config.toml
norm_place = "pre"
rope_fraction = 0.5
init_std_down = 0.00447
lr_mult_qkv = 0.7
Each number is 50 + 12 x the weight over its row's rms, rounded and kept within 0 to 99. Layers, rows and columns count from 0. The size before them is the row's rms in percent of the matrix's.

# layer 6 MLP down (transposed), 640x160, rms 0.0875, rows 624-639, columns 0-79
127:55 47 58 53 61 48 60 45 47 44 40 44 52 42 30 74 29 58 46 55 35 30 41 48 66 48 30 34 50 62 74 41 60 43 56 55 57 52 77 47 57 27 37 09 70 42 50 60 53 51 58 53 64 63 55 61 61 18 53 33 39 51 52 55 58 49 45 43 44 54 65 62 65 38 42 43 45 47 40 49
018:66 59 51 56 41 52 59 44 52 79 54 63 55 23 41 43 46 50 49 61 46 39 61 60 48 46 71 55 63 59 50 52 55 45 24 48 49 54 55 48 40 45 54 38 73 48 49 65 49 49 51 55 46 53 64 70 23 61 29 32 66 38 44 59 49 49 59 56 61 53 58 63 39 55 58 45 28 62 54 55
117:57 45 62 71 42 67 56 28 33 62 47 53 58 62 72 51 52 57 43 53 60 62 67 45 50 46 67 53 68 76 59 85 47 62 72 48 36 46 53 50 59 53 41 47 33 78 54 35 53 44 57 57 49 60 53 37 69 56 44 60 50 54 35 66 42 15 50 44 55 63 55 63 50 46 49 43 46 42 50 66
127:46 57 56 53 33 74 38 46 43 46 34 40 63 56 48 49 51 53 48 28 39 55 62 51 59 61 44 35 34 48 45 43 53 46 62 47 67 64 32 56 27 47 33 63 47 58 50 34 57 42 46 53 42 55 51 48 64 42 45 49 55 49 34 54 59 40 53 32 73 42 35 43 38 48 57 54 47 73 51 15
083:47 51 34 44 56 24 53 70 64 86 74 57 51 61 61 43 64 40 56 51 45 54 40 40 42 28 50 56 62 38 68 46 62 54 61 47 52 38 46 59 64 49 64 51 39 34 68 50 45 58 37 40 31 55 60 37 36 37 45 25 54 68 75 52 75 44 76 64 53 52 39 38 30 34 53 42 62 81 27 60
126:49 46 51 30 40 48 49 51 72 59 51 45 51 46 56 51 85 46 43 49 66 62 43 51 60 37 32 33 35 30 44 21 49 44 36 59 59 59 40 25 64 51 38 52 60 36 40 57 58 49 55 46 60 42 61 26 29 58 31 45 51 53 70 26 54 16 43 45 53 45 53 57 48 46 68 44 40 38 49 40
109:33 60 42 54 38 32 50 68 41 37 49 51 50 55 71 60 52 53 68 41 51 55 36 68 41 46 36 54 57 35 46 49 50 42 55 47 36 65 50 53 43 55 57 69 53 60 28 51 57 76 45 39 48 37 41 49 51 48 42 29 62 55 24 41 52 24 82 39 62 40 70 53 48 72 34 49 52 34 61 58
009:56 38 56 62 76 35 51 79 60 34 51 69 52 62 46 48 47 41 76 58 61 36 60 21 20 47 83 68 61 71 46 60 58 45 25 47 43 34 56 49 46 37 62 29 25 50 50 29 41 50 30 64 58 66 57 43 44 56 51 46 54 45 60 56 45 37 44 71 32 53 52 55 50 39 31 55 50 33 50 54
151:33 37 57 69 33 66 71 58 57 52 48 22 43 52 71 50 42 57 58 67 59 33 79 28 38 62 32 45 49 40 16 47 36 37 60 49 24 35 39 44 48 58 37 53 54 60 59 48 62 50 54 55 53 47 36 47 57 46 45 51 59 67 52 58 50 35 58 49 61 66 46 50 44 46 45 52 41 53 45 40
080:51 36 67 80 38 68 49 64 44 56 53 48 42 60 36 64 60 74 64 77 36 40 62 31 47 37 48 51 61 53 47 39 25 52 33 55 43 62 47 56 38 44 61 71 49 40 55 34 61 46 63 54 37 40 44 47 43 37 53 31 46 50 34 39 34 48 62 45 48 39 40 64 62 51 48 50 45 60 37 30
120:62 48 65 43 64 52 44 71 57 71 57 51 52 47 34 42 61 56 39 53 58 51 72 66 56 56 55 33 65 63 62 43 51 44 36 67 64 61 61 28 35 45 70 55 42 51 37 26 38 44 34 54 67 72 71 43 50 70 57 39 61 77 27 53 50 42 53 36 47 31 51 55 54 54 31 70 45 42 32 42
013:47 39 46 23 43 39 67 40 54 62 42 28 39 53 49 59 33 53 76 58 50 37 56 50 53 46 51 43 45 57 58 64 60 54 35 58 51 55 51 60 43 40 65 29 46 45 41 47 69 44 38 48 37 66 58 53 42 41 43 54 61 45 59 53 54 63 57 64 46 39 31 53 41 46 48 53 53 53 42 58
093:48 59 45 48 45 58 59 41 48 31 52 35 58 61 39 63 12 49 66 53 49 37 55 46 52 67 52 43 64 60 62 48 61 68 56 74 19 58 53 46 43 61 41 39 70 60 49 65 22 49 61 41 45 56 58 20 39 72 43 67 47 48 38 62 44 53 52 45 44 38 36 37 49 49 50 66 47 61 39 56
124:70 20 51 47 39 50 52 69 35 63 33 29 51 49 63 53 68 55 47 33 51 39 55 39 57 50 24 53 60 68 34 52 51 54 40 53 39 56 33 49 39 58 33 43 69 39 45 43 53 51 44 39 34 55 61 59 69 34 35 56 41 67 60 45 51 53 54 58 49 43 40 49 67 55 46 36 41 30 73 32
072:39 52 44 44 60 49 61 48 65 27 41 52 59 42 59 51 52 51 55 67 55 53 39 36 35 56 40 39 65 47 49 45 51 40 42 47 53 36 34 47 46 46 74 43 51 47 42 47 44 40 73 40 36 35 65 40 64 49 52 25 32 42 32 21 41 59 63 67 47 61 43 56 50 46 45 51 51 28 63 53
018:51 48 55 63 48 22 49 57 49 64 51 47 65 49 47 65 40 35 56 23 34 68 55 57 49 43 65 57 84 45 48 61 35 52 71 41 48 42 62 46 22 71 29 40 36 48 61 52 40 37 63 67 72 63 57 61 65 62 54 46 39 35 53 45 45 33 51 39 50 47 64 48 56 58 38 38 45 52 67 62
# layer 6 MLP up, 640x160, rms 0.181, rows 625-639, columns 0-79
022:64 40 71 79 61 34 67 35 47 50 54 48 46 48 45 46 43 49 48 46 64 65 41 54 66 38 56 39 33 53 79 41 59 51 54 61 45 39 50 38 64 61 30 41 47 36 50 36 53 55 64 49 42 61 36 57 47 55 36 58 67 56 73 48 47 49 57 56 25 44 46 53 58 46 42 84 54 48 38 54
120:39 40 34 45 49 46 36 46 44 46 51 62 61 56 58 53 45 56 45 42 94 62 78 37 55 48 70 50 57 49 58 42 47 35 58 61 48 46 74 41 30 51 53 57 34 69 52 52 28 57 37 34 49 35 46 54 57 51 33 56 43 41 30 53 55 62 51 61 32 64 40 54 36 33 42 59 41 53 63 54
140:48 51 57 50 41 51 36 44 63 51 52 56 71 63 47 43 50 58 36 37 62 59 46 43 23 66 60 50 54 33 48 53 45 54 49 63 65 45 58 47 54 70 56 41 42 45 52 44 66 34 47 36 55 47 53 24 68 52 58 50 65 49 37 45 66 45 58 51 44 55 45 59 58 24 55 85 54 52 66 50
091:36 31 56 49 46 41 54 36 66 44 56 47 77 51 59 32 59 41 35 51 38 58 38 36 54 57 46 65 59 56 33 24 55 43 42 31 55 57 86 64 58 39 46 42 45 46 35 40 58 44 54 40 51 43 48 60 55 69 43 56 51 55 58 60 67 56 67 36 48 39 45 45 41 49 43 52 41 45 67 44
124:56 49 53 39 54 70 56 53 59 50 35 43 49 37 36 27 54 26 51 60 49 37 30 17 54 48 74 69 66 50 41 43 56 44 44 61 70 43 45 42 63 38 62 54 53 45 42 29 54 63 27 68 48 47 56 65 16 40 60 50 42 43 28 51 57 36 56 37 52 30 41 28 51 60 52 43 84 17 43 61
105:42 58 58 59 81 64 61 58 42 43 36 53 61 62 43 56 48 56 54 50 54 54 45 54 70 57 26 46 50 61 38 38 65 20 39 55 55 52 46 36 51 52 53 53 41 54 53 39 74 52 42 45 59 35 45 49 34 48 60 48 64 43 55 59 70 63 47 60 45 62 62 44 51 43 46 47 66 56 60 71
009:60 49 52 66 58 64 52 53 75 54 69 38 38 31 63 47 58 38 61 42 52 66 57 35 53 40 60 59 22 52 51 52 42 34 55 31 41 53 49 44 48 55 56 38 35 56 53 66 43 40 39 60 54 62 41 68 47 55 43 72 42 46 48 44 51 42 47 40 58 49 33 53 68 33 54 57 36 58 61 41
122:49 44 47 59 57 39 58 73 36 47 65 53 31 39 58 49 61 81 37 36 41 50 53 45 36 57 51 32 34 33 40 63 34 36 50 63 43 46 52 63 55 54 30 60 56 54 58 31 49 63 53 49 72 57 50 42 55 48 72 66 47 47 61 63 63 52 49 60 40 53 63 69 57 50 44 47 38 49 54 44
082:36 57 74 36 50 48 48 59 41 55 43 83 57 85 62 62 39 50 45 45 49 48 47 58 53 46 64 63 55 56 50 40 50 44 41 59 78 68 44 46 37 47 55 55 62 56 47 41 66 48 48 63 52 34 43 51 39 60 60 50 28 46 62 37 46 37 59 51 52 58 54 65 57 44 50 65 26 61 61 28
129:67 70 37 48 39 63 54 40 39 40 64 47 44 52 54 64 52 50 38 56 55 35 30 57 58 46 61 40 56 74 58 40 43 57 69 33 65 60 50 40 51 31 63 49 61 42 54 49 54 29 47 53 57 45 43 33 45 63 29 39 58 48 51 34 78 71 70 35 65 62 42 62 28 36 53 36 65 36 69 48
018:59 43 40 55 56 64 61 16 43 50 48 46 54 55 53 30 49 58 33 42 57 66 63 55 27 46 47 57 44 50 68 41 43 52 43 43 66 41 40 56 56 56 53 42 55 60 45 53 51 54 51 31 48 50 60 29 44 70 38 54 39 72 42 53 49 36 48 41 57 51 45 46 51 61 54 33 52 47 61 41
084:38 19 54 45 60 38 46 49 36 45 43 56 79 40 41 48 43 49 54 61 51 50 42 47 62 45 60 38 41 46 46 47 58 54 47 57 09 78 57 39 57 57 40 36 57 74 63 66 25 62 53 37 43 47 47 25 30 62 35 64 39 56 36 54 50 40 42 51 51 44 45 47 49 34 57 43 53 54 59 63
117:51 54 40 33 55 56 66 63 44 45 81 12 36 34 67 53 56 46 51 42 65 24 46 66 59 80 52 27 18 42 46 27 67 46 69 65 52 21 60 54 52 42 38 55 57 36 62 52 26 34 25 57 56 47 66 57 52 45 69 53 48 47 34 51 58 57 59 45 44 56 73 69 48 52 64 56 53 38 35 57
063:35 37 52 58 52 59 30 47 55 57 46 37 37 52 47 37 45 46 57 31 47 41 36 47 57 73 46 41 62 55 59 38 55 47 76 53 69 59 42 53 55 58 79 56 46 51 33 69 58 44 44 62 50 50 52 38 80 41 78 47 23 45 44 76 25 35 48 66 57 54 48 61 53 47 55 57 37 34 52 63
020:60 65 26 73 55 53 36 61 55 42 47 47 46 48 43 51 33 51 49 40 26 45 41 53 29 54 60 44 48 52 57 55 48 53 62 51 40 48 72 79 40 54 45 48 55 48 45 65 44 27 44 78 73 61 52 59 41 40 69 44 67 45 47 53 61 42 54 43 56 57 62 24 61 36 62 46 63 63 47 32